Weights of a small GPT-style language model, trained from scratch on English Wikipedia: 8 layers, local attention windows.
Each number is 128 + 32 x the weight over its row's rms, rounded and kept within 0 to 255. Layers, rows and columns count from 0. Numbers have three digits each. The size before them is the row's rms in percent of the matrix's.

# layer 2 MLP up, 1024x256, rms 0.0243, rows 582-787, columns 192-223
101:141110116101080144123183153129122117113121087126116131120067152061150177176056182094082109152176
102:108171114125120122181087142149142089147124160169107036053128122124120125138137105132128095127121
098:114157182081162092147111159124107072166136164108125096076143174116186101140093133110131144109134
100:069151076166164117166138175152104079109160188169149081134076131070120122139102129105157081172155
108:125180099047173147091108128164130106170146113112100119135154069139140124088095105197143132125111
100:157060076134136189080153127138138196086168112148080109182167146149078180188113194148160116149106
098:169179130095149084111119154148127132121147166138104105089069085149133115119075138175069076087110
088:222073140127116146076120110118144152145126162144107094161096122103159135104157138153163210130141
095:128164112116110084155095114152162136158098187116141153105121094137083143104099120143170112130137
098:102100092137184130075186109126113154132166090086060082080108093119098150135088134139076115079147
091:112136152082123124094139163157087146156060092103083078087142199114166145133104174106153162115189
099:085127174071142106141111115133098151147110111115076128097125140145165100085131101137121154100128
106:081062125106112153124159141082118167115136131130125135155106217124095084127166088094151157167105
101:162155037140097144180123148127092131133192151120132095180095066113110111151109107126088122157104
098:138151125144108118162136120114158146147179120093136084126129151111133185185125081203076163108121
097:137093148118088203118125126114083140065103123139104137116139136080161122165049119150094133091222
112:179076085148130147138191114125132112093159123089168129108111156110119146109133152195084125103177
093:164045127142139178113180101109115115134098115150145119124099116076152111183135121157174157115136
098:085199123072112082112104039134085149187088170117084129125163172155130112078145094118105144107124
092:149116141087215079093110101134116099101116132148097127114164132073126150131175088126138132153145
094:210111145083154142093178169139071160110127106171091160124115115151156134153106156122135101082111
101:166150094115143110170201209118132106194110163107167137120086157126167146156107062181100079187151
102:137112115126069079150166105069123106131140078133167153134052131125156110102188091156163150131171
096:114085144083145117099182083077105166131166117127130108128102125139113149090067124162166109148116
094:120131132133185170125154152111123163111141099116123154122042118113148077159136119092145078133100
104:138121094096107099086066139137105124131095121184083104115157159130155087125109164131123194182100
105:168117111109093140076105134112146103114102087204159135138105124118165090070185172126151136103117
083:143137158164122176135116155129123119177164150185140127143103142145114105071170084099197102172122
110:104176121115113139098115114141097108126091111194148142188172122123145119128128116119153106152107
098:194151018127125116137159137119131130043122137135125128162094123124076088131028109155117162119133
101:123139127154152147087108141141114172131123236169175136149154137121070114116141146130129122134178
096:134075080064155112132129137083144101068119161063115152175055081119170161201126103127179144141146
097:103115114183090153076145201086103124114176118179141121117088148164109113095111132083146142147126
099:177093107026148118158175112102091188133111111089117129208109104132127178128095088103161143171094
105:160114159120154076104131108078092163079098139116023119207102185104171173200077132128110164148165
124:134094136178110096133111126105098100095097133159141098162137132129165156139110124091097102119164
104:130135132079128090140155102110075058140087135166118160160122150085198149073121151129131142145106
097:148098086108167074211111108111093078094086113074116167174140129153164133135088113109109170114101
100:166167125126182120110172173143110085075050162137121118110111098119096131112109094187124118084123
106:148115124087138157151090110141069055148108094116103132151074039107090101093112113092161128178131
095:165162075127118104138135090109091136122083125154102116136178123125122145146182144159132119117104
103:196122090096111174144090087104113134172103093155124125116151104100140114093157115133118095055184
099:091159080144151132128126138085101103132089181141147160130131143118162128118157093133140156111197
095:093096128118123197141139151092091170118052108109073135113100160119111094143122079168166126129146
095:177154153139135126174163104092136127144170124147129131152168128128130111117160059173139121094128
097:114126131132141123076115124117135123124093198187105076115128144156154196178167103193146094143163
108:175128093098137115141137107117090138123108092114090133128149118148061147157149105143100131090208
113:104152170108175095163129159088090096169098105132089171113134151132122074106152179136157132106137
105:106172094092126098172112068123129112091129178128073110157112152125131105104166122139127177113129
089:118153159086157147148095172123073105169132102164112108089125113165135096144083088065125167204136
103:092114166114063112071099141113128135098117174159145107166119162117155133093113202109154167118128
109:123114121145209163187136058091125153060140056079115089155137122134158105126128106211167142119141
086:116134116100146164181065103088130230141132153147116168144108109159075116130076151111105183136158
105:133136126125118146104126151143076111131093115127093098175145121090093085098088211096120111124127
101:104120084155162167127165087144121172148112103045108114083111128113167117149145151110078088100170
097:111123151073165093135150175050091159146141143130078115111131102101140063209118121094129099108139
096:074121093116150113157184100138155141137109142140090073100124145107119061119137120117085120086164
112:049153129134166138134119108127105160163083085111091111225074145140170134194130130141086156120129
108:141141141183131143118101131130130154160172181187136089166170171110109107086102145118191119135090
099:166117169099126131094152133104088033130141112143127071180150071150160064096112092091152090133158
094:107114085085089110148081094146122127135150064081108124142187167157131147092130124140126133100116
087:166157136120176112090090209118159128120119141126118139136112087114089159098113075157174127139135
097:082066168111156091141173120088133152140152144140122156105133135110099103173080122139116183094130
085:167073132132113094142136113075148169017133147107140161178117106133143160105175098144109122099139
096:107134133148122152187156126088130130169122107100112110115078144109118080159090080136130173166091
087:155131123143198089148090107154163052085127083154139154142061094092104138155139095102107108080132
090:146194134177184104170099092140164128126142150132142117136114179124116132100163085173119116113117
095:147092113120145115146090143166129152169140156074139126140162185144108140088129171161114093104102
110:129096159126179111142101154099138113075190206130148131144162119146077151133143144197128125151103
087:082131143123117094105137118152161124086152147132167093107167124120157052131186157172177122160090
100:161153131101117087075114156148109133156093098091130134159201076105090112104079203102137092123116
098:087124072134169116139147155118142122123178189075110112094122147161042143159154143133147185130119
092:119153173095138144150078163123122133137079099079103081153198083071102093108050193107153139150101
083:169068125128131167108127099120119130137104133119145085185134136141108076087089133127116185132144
092:142142116082157084156189151048095137095153148098100140160066092072107114179100087146098132135165
110:103085087097170143133070138117125083159082104205137103113143145114114068079134129085190072183117
107:131168110095084144070152150083127144165175104174105133120075149152083124095097111114203185150114
092:135169132081092098158087118105104082096164169101126162130097121122140154154151167093140107198115
087:095136142120120082079167118120138140076169087114115113135123074090169137106063205089156143129117
096:155125092115124119121110091071107148111123157110139114147126095128079089151118105160161118169153
108:079105127164171172173154162119086107189162044138160102092095211115090119101045195136152161150076
088:127116153140162144174119132128134136122144125087093054120090104111137108172131079112131169097148
107:164148136140134116130173155139080148136103185127147109074113102108128050122099150115075132091150
099:142175150092168171178157161059127137192148109130138097139148131158115105141032078130123184107142
110:092115056167124195123169119039106146080156151127095148150066151120036125142132105158114138139169
101:112128082137088142153119122106156141103138096111105173185132146140053146195063157205084139099170
087:131207133097082100093174045127125151103120115122105116116157145136180183072126120125068093121141
114:115082166129055121152138117083078153108109077123124097190172136103130101132139123093144155087164
103:156162151165132075132174114143104138182155134118089084092115126101058151151090116089089158171117
093:142160184096161190070113107106135149162187145114150104111146109131140158163144130158090111086166
104:165161138136141104052184087105165122109112115140042086170138128137138133137143170109131110168103
109:090130136135224082124097149122113033166144098140157150103136097158123078160185107163153109135143
095:138170129136156127083147144084113156139149126082109121120108117094195070065153161088132154171160
096:177082112124134162171193090106130194063155164096130118087113100117092135117089136217132094158134
101:178096102173145127121114171129146108144145196099124113140112064155095140195099126079094143140156
114:121071105093102096116131083120109157120187056117052104141120203123137134099168119187142118137189
096:108184140150096157148067168167106067126143120135093098135068128116132120067102105116157132147159
109:191156101122161208133171168100141130086091147164103175151067163092136113119094134098099135113152
099:085147129106115177110142119074140183117141147171135136158134148095139102136116147114134123109126
108:135148148152126161129080179156115058128099183088105099118085178081161073105141157102130126150146
101:095126065129086180170142169124106095155085149165184094096074136139110092091109099101192120104163
095:136168112190059162154085136127092108161123151127151125151133077092251119032118137071095120087176
100:099088097078169084173122082136124066160101204110086133142085121128139132094138169094148144128133
090:160171144135144104090135129126105072096115145145138132143131204100170180107174119167179068119153
107:083108095075125096087079063151130139104129165090082114150140146119175086170132098091170178132089
099:173186139142178137123068143156075123112101123117119130149131099130127089127102140197099108158130
108:153119099085152149139144067135083181096158081133062117122153160100170139167128158143105137114155
095:089089102124106168148182162095137140126080176135090159131122171138077107121075070096114146098131
092:162123165159144142100082096101138129119120112119146118117135079078127184106198127094129111220125
092:095167126049127070133151090134113137128101142125118185147134120114113136177158133069147113108158
105:123194101106154085164116112137077177105131107134097134105146159108148088136100067177158175135131
089:127132060068111123065113092067093175076126095128122183142111135097066090136143183123136137125137
094:154090118106167117136102119086158100113139170109181083130116104096138140091136156148081141190130
089:128195196097047073124135209136100121147093093145094062129088077083128083148099193085154161183108
095:078139108101087079098109133123064116086173070138111093109140146094138168110151175066135099037139
102:116140154125100152101101164126096079140124079105112113099152136158138031114078092118181113170146
095:110137155171078091117159078090097135095164151163108099097149174131137154093152085145184127109162
095:106141125138140151148129168136109110186083141132113094069123150122106144105091123143066131128097
105:118185078171197181140147181111153036111131163155149093135094111073153083093145153202129119149141
094:090058150104112135135111159112149125168085109078100073127153157145172129213118141104122121128120
098:107117136137117159180179154095141178092153173144109135128116093115089161118129154143087098162133
096:092158123114123102104066138115165074154141121179117136137114095115123090095143148075160146170175
099:113116129054107124147202123120089124124190101133126115113112113135149115186180165093080139059142
111:120121131136115207191126104070094098147117138073130089159139215122118129194143121099079159073184
116:142095124121160134230107157135129101152111143167065119103096134057146122117102135105054081141079
089:087133083120146130116149134153105163173131142073138116145112083149081149130091157128109111124131
094:141172118137138080136136121116139110137122154125130122135172104131101091113102128104164137167112
100:169169131146096171105098103097097151150160169144095111200117109093153132029159191145113180176142
103:166134096136152100168101086078145148095055070132119078115114094097136134197143160104104134122231
106:098216099148111156114115195130119116139143065131135096130121141084092119119094170121082150119177
116:111151070158149146110152139163081137129132113134083148168087188128092118151104098145193177071102
099:089071138101088124058080114137097120163123137132127143077108130086103195145122167134070159138160
102:111127112022086112146131060116052129145076129118166104122164123148143068096172124131101137099135
103:093155175121111171138129148128116147111165138095130132127125165141129129078159143093142139154129
100:130165089122080114123176091094095143166115097100108137162181101092092149124130175104134164116141
090:144135147126092151050120179121139133138168091129104129134122137079193231162094125157095101094124
099:097156116117122127115110190137116042141100092140170112084024129128101111153025142111154149163122
102:101072135120149142161111099046088200141111174138067149193172099117112172106078115132144151164102
102:073168112107173068143104172122146062143195139150106136079096088082104099127127157154135145123129
106:150159109081158065076093132135097142155126151137143061139145031039157148159086116099136109117102
102:110128132119128119177118081180110135112081102106015086106139139083163189160170166123035152070145
098:122166155086118131144080162127118096151182171192166128129116150107121087098068118113192133114107
105:156095108086110140125119110152092135103151162114081131188174101112175143138111146085132133142154
116:079171137070088126106125108068059085087103149165143136125055122048137129140136136089161148183174
098:145153146145250133053162191113131128075102105139122124107089174118106164126185179198121149163150
106:188109143130181143150141175101155142139076150115100126097074156125055192117181224185082066144129
103:095117096114099106118129132124071145142191145117089151211091096120138081091137124060174160145116
102:112084113131157100082174100147094148147121163124074149207096061120120075186102168158151108141144
101:087154091120102147090140139115115101153115135115119123144131105131162069155106083108137152186186
097:083140147160143126171115091129110114088121103143082046129117145117167097158067082098067138060153
106:110150141123098178156143162114127069155148115126142133133171095103080158112139134151157150133159
106:124154141097204084129122079130120046108128107130106087108127127125062091077111114135183112160094
117:143125107143160160136107091131113059109057114095141079163133110105132142125099146168105140088123
104:082055157139116153042150098116131146147136127112037042113116127142147154167176105172120075082165
104:176151136097158078108154123091169167131098166099158130118113103130133187108141110152045064147119
084:144148132097173186112128144166158110115191131105135153148159073112115184067138117053072084132160
098:110141113118097122136102093127122095128109087157157099116123106109102088110076163162092173155087
104:159136158084129149176139083157187099132114153172100106161094137113180082138175111125102187099116
098:101157154012124071110138121096139095152097132141127134120104074155119105190109089103140199098136
102:155132105165111141120097156104171125111107104139147043150137164107091141167092150196103143078199
093:077186074139094164110120121080135122144088120165161117107079104091141088173088140077167106115140
100:136111154148185130113139064107145161062129178127082118179102121114094119068121206120151143213128
110:164147150125164169132155175151100081088101101138120164173114199101142134099128117139094162167130
115:071147125067119144129071125126133096096140124138182118133114188133102210153090125072092177105120
096:105137115132112181177168110088107136079107093114144129118159138123174142194137126145086128042130
100:102086112122113179092157126106118161162120136136153108137068138118105117117185104117119136166151
098:125122092169177131157106161129145100112119133161108145110130140110125195177156132146106098122177
108:133084165141120104162150134109128196168089080103098160137150127144133090089108124074137139176131
107:159105096135159117061101118087155053144108116153140131122103087096135123123135162151170181180147
102:158109084110170195111115138095143146154142081174096095129108089135123163155043111172109128174082
092:155119144134154153149143122128133123085135111170122134161131153193078146057127161175105126096123
095:113171123098127126142097155152106119122130157157129145141087123105118139106127154104137115095105
108:146147170094084127088157135148097134117099118083112127130154156130130123172113156137080163102182
110:083110127172061193145108149134141132105130183114117108151120124118153151149178093062146135166131
114:113219161090136150104064045133067060136086172133140104158110110124132119132181195093135123075111
109:166088159111183123099158125123142137130155082116077132146167128110124090150124162185178111143138
098:076137124121132106106150143122083125134197126111120103130112111104145124169115111139056083114176
102:071178126018134147140153110128090150209158110190115155173122152080150100161131192091135144155160
102:104124104105154154095118115126126118161183166126098078141101128128077111135043151125099184119135
084:197141153204104097165150092144088084161102106113130125106138171136170128108196147144162087102136
101:057136162169112147066112120117133155134140139127011079097168135126054139097122084126190116099118
105:077100147148128136076159160081141129065136107090128082148155117108145183094110165118162190120097
102:137197084171109163159149155120107139115117132174119163086091170162100123142100110125160175116145
100:124140073109149168083198106121147129179168116094029155141146146092081185105109123187104122087131
084:153206107099169174121133118108093151098119136148091098129075106097081160128109169140118150083129
083:151126104133135093085179116149145161113120099113064068106119113101114167121095137118158155157140
094:163182078122155151107094163100154166084126153112123112114162087090081113164138208082152080152226
096:101127146072179097113186172113116138138162164129139149130097099145154128122074151179183115087102
094:167087117159099157139182132128159106130130158202139087132159112168102128112131176168132131110105
100:187117099128131135119126184112129153140125144099114124145114099104054085144111213130105144073093
101:162134148106126137159144120116112129110121066139083062122157130102123136094127162174142108057203
094:127078147119095161128162130129127103111134163183150107190097141142135124141174136161134124137151
107:167117140083153139126119135085108131114110172077111095154076107111103177143135146152143151119154
111:126075133090188067136123131120083172116181147118150179212068145112111218123083056124099133154131
100:087155071146090177116151092139131147075141152098168163136085198127080116142148160174098189114144
085:111096087127111089127106119131147110153142159104112100142123142137145133112039175172169158135132
112:056107133054084147122123108148104130101121076163049083081121174133121109120123137173148161112114
092:111102094051143096156129187098094078123128144136093123138099150157163159120151139127151092161095
109:169183164104159179149128131134090114139088131112068129154115176099150160126142110130139118131144
089:144096108092158224170072101072119206184114111155087119133103145159055144166112143132100216135132
088:101182148127104160155135184093121142147175090131148144131098196144117074111138151093202174141132
117:177077108143123147165090134063080103078071132123083126112076099067155123191053157133140056143106
087:183088141137158090052118106110096140096133097143124130152129137108065130135137149173040064086126
097:105093101068101118079174138141102146101156086060136151137160187097125142119154164136140176086093
110:188122138050174096148118175116062159150112106059053148181110170105131108113136125109060183151130
096:124168129153174110151105103136116112134113070155123095130176092108145140171174205146081124137136
# layer 2 MLP down (transposed), 1024x256, rms 0.0202, rows 582-786, columns 192-223
104:146158159121076132145141072127050136099144117092126118135108155147134093136146105087156144137115
099:148103129139064146091155123102063142120150126137133132204137105083087140174133160166174088071186
105:090092108181146194114146111137150156211162174169139095155145121131126105141112189069151136087153
096:135127172107084130222127090150105095131140155133140132115170148182135149145134078139133163125131
109:137068106180133126141145086151142137128075134147132142110103166132162116133182125085185145128124
100:138126184082131120184087108112157116137139133082085144111104120108176144097100131167150081122128
099:131153119151110142131057111164166109137140129184173151150110142079168125130144118146146146100132
087:088100130183100121156180103111105086094143169050123136130157101119164097155098104103106155164137
096:150072127095129191155148121090133113153139127095079097180087122107083110158102186117135074135108
097:180145058133157176125125128178171135112091177057125168054141121136152136058130114125121141152122
092:120125110151172116096214120038114105115097094148141136122135108112115108083094095145160113120133
098:105084065133133132103176134151174095120092170169130158161154130112155140151154109093113081162109
106:165144094112102120123127133058175104119143103163144067190126121154115092133087167117126119075192
106:096125154123141094157108124201098101082108078177135191148136126122102134126140102069150128160085
099:093101152175080132137058123107144146098146110100075126091177063121084135131072129191166190167208
091:154174150153145112141115139140132091131110165153093117188055103166125069132138094095156092181096
101:098104175140131122101071157143088087193107135167150064086172140057139118096159118167178165115184
091:137132150092174117116140088110094141087106156100068098152138143111139153130115096092116160152146
095:116110132188126192170159159139167146099136108186191201173110139074098153137158147125139089104196
093:083096131175049161137188134089143180128211138093100068100118110171132108152040127153136134120140
101:112129102114153122097113143142147134153166166128180126152135068095159093134138128124087130124137
104:128164156128096205113124127090172121131097121116146156168153099168138094129151115143157129089107
097:160137091075179148118107148168140134099154169127139104170109075159159129204125073169068162146092
101:156188082100177107156119147194162111156196137172101145098140145155088116159131117106109138061093
094:166169167182177130125150092115152151100169148081147062141184163132138097049168106156121161175197
108:117104153099157144075188138120097136108093121098158045137168112129109112134156109186125158144078
107:069159146108213152110095118168110139111117107149116157178100166141086124128117094117159147157085
077:116090100153121126159167098073100133084079111075097159149136168121156147169068133124059135074150
107:151154141106121147137102150129047102149130107141137119079117068101039150119162102106178141178146
099:120141196083201141121083115154160115180136137113147152145092098118202123155168164162071126152094
103:123160106098167133124192156126116095122115074107116074150156164183141093120125156163194134138084
100:078171188206116183144099139156182142138174155135162112190166138090137106119171166127180101147098
096:134137193083109156094167133165143091098090126114077154185094104112125139154113112149139160127210
100:136182102166128104106137144033145105097206176137114130118144170096092140141169163133129103095144
102:084182161136185172110070162147084118081095093148091091087193116135150142138140195109143119121155
118:073130137128103143116171194150081112175155065126147178105080154159091083106077174128150106120177
105:167137183123171153119110173143121097186088124086070147152100151152154164096117098060165141165157
098:075083140143131123169149164159191146167161129164162130148122054146123138138098155148129047134137
099:095131132165104156217160090176157124118151153125106148164115098088144150104152121137126144098126
116:142060164119143159132123149169124157156083135115113158131050144088092127118190146103161195112132
101:111134144093168130082085198127162120115139061137175169149171137127112126146090144182142116105115
101:102172136104183085071174171145152148118111145104168116168073137145143151178119127136107127146133
102:102075117179170156127100138143180135119125117139089096115159119172125102128151182174151130148102
097:116178130118161156139095148157068137100122133090098154108110135091150144097083076138130149124144
090:057119062132097126138094186097150147122139162078098112122133090114126097181142123108148067141173
088:137140043158122166163111167089134145105130085145117115123142109094103138128152170111063123154145
108:096121098142086083114120090118129179149120113110133191157115112133142119133158160081105053108100
113:155174100167158072146107132123113178126154210142154167163133105082129090067132149118080140190135
110:162091126119117164067132083114086125115101052129167188095079187059146154116106148112120048143129
094:100099151146123144061171101158125128080128176149164117153206146137125150128129082122109059101168
104:130105118145195172156116120100132158117142074110104227104105129097107121173129089114121150132096
109:149146174112092123197159173127144134157128172087064118110137173084103144093093103066124161045143
082:131119154133125073077173138154169071112190124145160087109151147096190139104238116149160123103139
110:138098142149221134118142135156096140160138084162055151123104152156119146170124170132139153134110
099:164085158138142081121110140107067124160137165127100088121165147169165135137151130057131150132092
102:155117137126103115163138111151114128157154184110125095118168091137168122130193133105196063133127
101:147099141103091189149112134101148152133127142133116130161144137184148143125177081145159124120081
110:124081086157105158184113116090125157174142180092153133071107105103050162168127164152128160108129
106:169171117099128129157172091163126069117125118085082136160163079100108124136165119115124146104116
103:185164116054099126190187148108087158085125153165119135143117132166118129119179175160160106162125
094:119114172126142132119102143137179103161148157215093139161099109137144112140151135037110179089076
084:088104110100128209154144093056115151161095119129116079151119146156118097188132147106115170121154
091:207201152099144134108128136168132102109117105077091080107134111165165179122086136107173047116127
077:078180131138135143121077156165091104243171124124141069083095144108091077159089144074171126158142
100:144142128131148153102169127149142116157140126140091083126208172103141197091068161081172180078172
086:086100131176098173104124148047121186132069087131097101133163163159175117092148149133182167167087
092:108094100104107120098159156071106143110131111127158198209122143168135079177112195078067112114138
099:088121140129070171097130098159166118173124130188106188066094069156119121204135120102132113128110
110:113099157121163049110179088130124151174037099091066098057142088138126102128126177140104107061157
075:150156097128128159144102098054096155169126132158103149150110141145038144125105138096074141099165
098:123150110136177141154122082145168058179171177156120151164083130103115117139130103122154108176158
098:126175127144161144132134124143118133138124129117106174086152064111126125099099095134072122131121
099:092127124091103124125185085191122140113104027127088151110145089116115183072134140100139182137099
086:105114121160097103091122151111149073024140082077124160090105092097110170128180169102126064089143
090:060092148115100245118072143129063090168179117145162119123138157163133123124117108147146143157114
106:124200156122186140131134109132130154119139187157127096137075114111118163129132119126080135099161
106:117074118106118172129141127115055099088106121116131190183100142155179131117188059128124148127115
091:143116114145130153160132163157106167154124096132135104162191150150151113110092075150120131115114
081:152116126104122134164103127106146109143135125135136127140147206149087117099185048159119108148119
096:125157136173127134173131168084085126113185148164184156167123085151123126131115116174125096135117
112:185167096097130094173124144171129152042102162143133125110126118177083170158041044110128134083102
097:145136045160139135074093137164156089162078064086166118135145173132076158063117152129181119143100
106:101126106147145159122151070128146137128128117173130110125158056113106158109151131160122105170130
097:126149147104171148066175123081147149078177121105159161095161037131098090163144099117165121178123
109:106087096120125170161117196137179155110167068156117081096107146116134131128186146168143155149136
105:172136118107194143101125138168075105153149119143159164162127170100091120106042125144073124180146
083:081058152144114173125093188128119082167152164104127167144127135121125058154137168069144173195123
115:163137140072154115106144077112106082191146148118131119104148126103219094118184140133151153101090
104:157128145124132167085114110102098144100158125179205120123093127119150140094139131143167153105138
093:101099052145148080112157120059067081137096086077146183109130144080182084093109156078145109094124
102:124151165117144067125153082170154150111137107120218205137103129142134129130148080111096118095101
109:111097167147093164173111087146074163128115091145114130151061111105198108052122193138157133142100
095:113073153069126186073148147189126089151156085132131129121143113161125078181145144168157151178090
097:129115159143072115166111175124107056170136099145103124152111144172124076175091108127104131137087
099:125123113110168061161168060123107155117109139113072151136108157139145135102149151131161103075090
108:116113171138183109115138153159144189183102165096121147104201045093117073174111102143105104078173
100:187051165156153152111114146112148093100122135176119065149146118146138074216145147153147057157143
097:118125155188148136114098100120128139117088146203177070054157137124101144137177073142123159141200
101:137106165153127118179120065151094093102107121102110139109143141140138159140122074082055149100107
105:058167103084134153148130129145117154203137152111123106166161175061120096138159235115089154116100
104:097084152112107149172075089115129099097159103105120093146124152126154104103133137109139088116151
099:083110152097153116122170109135145160130139141147085129120092108144148180159084142128175126185132
101:115170155127106125084120142086127206122135106109087126103128132080080124178119135165098120085121
090:104115137138117128181118080078141183144129104135093138103123089145080101156067132082101183127110
109:191134162204093161146148152173130063079104119138140162144123093076131097093141105090157130161136
097:140086122152098112099198139125190095182172125111115123099152117103091165166095132101146108120111
109:110130145145113095127152108090184132158159154130108173181102142147136140137140134121143147117081
094:183165148130128168156062077116115208128127138132123135141162105125148141118182112152114114115143
089:167180117133182117140152202049149147122132139088148123155129140194077125119129134130132110099106
092:114182158231136144107136152140154114137163098119129123102132187099147100134138079173142121115143
108:121104157085069172135114143084125146110162171141151091117147125104129122115145154068157148171135
098:096097097168139133149146076113116092117183117143084125176120162121175208101124079134134113112095
105:129108140142055149140104103160131155132101107146155168105097167146171105129052142167131152096107
098:127173142110097068157124101147073136160071113178164138102170171070111163079136153118111093117169
095:108123157140130184104116135116170133148114150073118163145094110178109079180105170168139100180097
108:126129118154126112137150112142098144095163095174153143144135107148183116169182185163144108204161
095:140061154076121134142137141153157117121127110088138174144135063119138073127133135110127167110112
097:159097195143155133084120136116166103124179176121120151149165083081107134142163159164176132110163
095:136137137122088089160090067086109130125143168134206134078167116100112135136147152105106141178163
090:088142121185112167110141128117160116114162090181120149091170065132111132105127119155111103126065
104:133111126100121177144071173114099078127177079116097064133152128169139134133103138164167107078124
098:160039102159132146147161124142130150143113127130144159168118138090099155121086116131098113108092
101:157132094079069122176114115123154110174155174126122165153157099108071094137162115121143137139130
110:118140098067126105182129152116143093120156152123183174190112180145145119112129220164159127198133
107:137174171101203092099157142117089113096051108097128176125165119162207112093140115158134179125126
088:145162155120150112159172108126183161123104168105103132083134135137161116116122105181130193143087
098:149087120106105138146109128111126126186131080128122122065073150120160137147086109147112148076112
102:083078111162121122132127110163079132179110087139101149119114147126070158252126131136089092117155
098:085122157129122111174123139117165177134164142193208135109139136139119074081095159160085112126113
105:090093168062166089080122054135135111103114166194112157155087064203148119146133130139134167182078
115:117124153127109115094201177158124109173099084106127127051141149151144071141129126094111106150116
099:157135096125074151116095190159131119129154139114191112187141141086153078091160109147117172120147
105:126057122146163103134121166148115123116193119110103130157046145085197136167172140175137150146129
102:103068125131115105098121101126103115191110171109167159214164115133120163128105099040104124100152
100:114087089146089178121142144102152102122177123060105159117166134121163130149165104149191126085105
092:128120130122226096170111085105165074135083173126108140122145147139119156106188120039165133145144
099:134088147106006112118177094122067194114120173092092124100097059156126114019137181165166137104144
102:151113105166133144149131168113119087130096127175129108150150159139141131169120145139128137115183
099:118133079121117126126123127102107121142098101178055183110179205090152102161135121150124074144162
107:174156130111136163114122157149158167140174154121121092111094169137116110131118078130140172110138
105:169135097190140202145169155118123123082131147124164075142102139084125155109136063180131127102111
102:158054066119101143120126090107158168137131153115157114165123103164117116117139159116130147132118
102:153157159175159146097101122107102125098107181145079134081173135157182092119129178090126183181116
113:151140148104137063136103080182083133076097105107165197104170102069121120096132071143107171154114
092:148107136118071122162108040168093153183143112165192104146094132076115109132096157145088121139147
103:080142116129094152133127102117137193074133121148185133168116070096157071162108134098129133142124
107:153081149075137096140131189065106106125082115077111075152173150162109173146142116138150166138098
103:122127129139111169110097109081187182073154115157142156148076161125154127120092130132124124144092
101:132117202138119118182050111121125161134129135082102134153124133174161134132191154170196191149180
101:169120144079172068163139125165140135165167102091135196197116102151105158147180135119103128047119
104:171133124094133123137106139160157126091154131122051110109123109129189073092139176088171110108088
107:103148119143158086104094123081128133140152129124115225133153118086122099087091210152172128120127
115:120141106118175173170113132120130107130182128164186079158163093153164139081139144147102123169103
094:185172065132114132168166126111132130134151096101135127124135174096180145081131168081106163146127
105:071073153192137135173158136147172171095094149098144141164153117145054162129156177097150124156146
079:135122108161077159160151115071116129111105145141128112105096169130122089169132152172143145143146
097:128096150116116118149164181081127170134120141144106114140154147134152180123117161095176106074134
108:149125084108161101081148132130149116117134109147172137117148099146143126107155124121127140080152
100:151069086173076080139160097145169127149203110181131117153138150114141132128114132141141080116175
101:116175117166127148128080186124132142121150088134064148078161175062109091152129063140122166163145
099:169118143158088133128106108150098148108140092120147176121073113145152111088130117151096202140064
100:157115092143096135115184137096077066133156168092094104161136160121182137181155126127104113097112
112:150071153129175116189027088154095160142132188145167110121144120153180096159094184128112116122122
114:161071208170165129181109124142124132113155159134122125080130122144137141109050159161169128079143
101:117106176157178126118129172108128183150167137148125170111055112161165076125043159109128185179105
106:167089080192099097123119137166114077092145165091118144131177076161105123172154176129082085102124
101:115093134147111137172087133136138173142153122154130155099201147132192110116110122075156148091114
109:133125122097092050146121106137090113145205117137158167063125165128163105140131145182137176113127
101:144190122074068162190144199105140110158115153162076068125156087125119158085133091021143112110079
100:108070160092108116095145070140220155060141116081099151153158141072138086140145166118155219141136
086:126128155118131117094113139093040129141125133151134136105109142079150120153124108084165145143131
096:116099146128092172116201162105156131110161079141076153125142130135140149130118089118155077190131
109:222187123063207131114164115119168135131117134158103139127092092127099084101166126145152097181122
102:183136076103154142119161120106121149132100119075173145128106179092107143121123169197119140114139
117:154149132144104152078143084167161187166151103090096092100158098121092163146102138193175146097134
109:127180179136071132138135098084184113083126130100148130122171138125078144127095160096130133100119
105:113040069133145148083115122144151140101157153130156121180147112116093146175146146110117170150126
108:127093103142113135141106089188115082088118146086121127091088029103081138104121100120118143099149
104:099175143140080114129157089120106139114100094097162138133151128134128087166177102099147139112172
083:073127132110150149111128158161173144087101177131096149155111104138050120120065162091089142157158
097:119130158139122128197138108157162116121120153165164168139117124074115114092145118135126120171129
106:173156122136107094147112136174136144169140203130164147098125109122086149152097118140090064125125
104:116068108026172125142147141125135113179083091133147153140107169070096141113150148203139142154174
102:153113158099154126093130152123099069090061139191071136118102042116152168077080186091083163129106
089:113156131148089139145145125155085102109075179126191094097187145122133086144121108120166094154035
089:126106148170131152124093109167106114159143120109108121099111110116122113129134164132158122152088
098:102085157068095079166147103138135138149124116102091209110116164131124098151145105139136152084095
092:146159165118120104171049113073143153145123096081103103082093158110105062118129152101139081139165
086:127160104081156075136061132115091101100078124064127122152070151089169138118150028117106132140171
102:118059191086083092149051140137162249120115143086099175084159129136124065186157118170110138132135
099:143106153113092143156136142118178094131147107205155073097096116177135046135109162131100186212107
089:146127090104194124127109136108129158204111136168096101072147101155138152070091145115158159136109
112:162181120087145151105117125067094112152075158125105082159093134119054174068161096105108144132068
114:162149116112099081134147134097174125135152167151073097099068110132154078083123164098146083092130
100:154132160152203156139192181089124126188073109117109110126113049126108085106125116088095085119178
083:082098148140137123106130129100112193126126114118119161088099134124092117155164103119086105108131
109:126097135151193160119165119113107130179085154125179158142180183119092113141099143121196062215182
087:108142119151063136124113137117146094102140103130163128193150097115096165140133152157095138099153
113:153150102143168116062171159089155121129089094151156118096091149103190105153078087171147111136168
087:099158166143132064079188134192136074094109149136169114089148156104159102117167107113138092102137
092:191061092133174074085120122075155130070083169159102099164153113149136115108110108137101035163108
115:162163127077107098155070089061075143092093119164142094135143119076100147174137088117138110155164
083:109156118100143152172152165142161140150101131153127098130168148121155099128112056153198189234081
099:170140079136175175093091155103117087152103078129141140136124122134108175192143118139088200120120
109:118123110169129118173063120131137119142196156106153111084156155098104134129112109154112124118144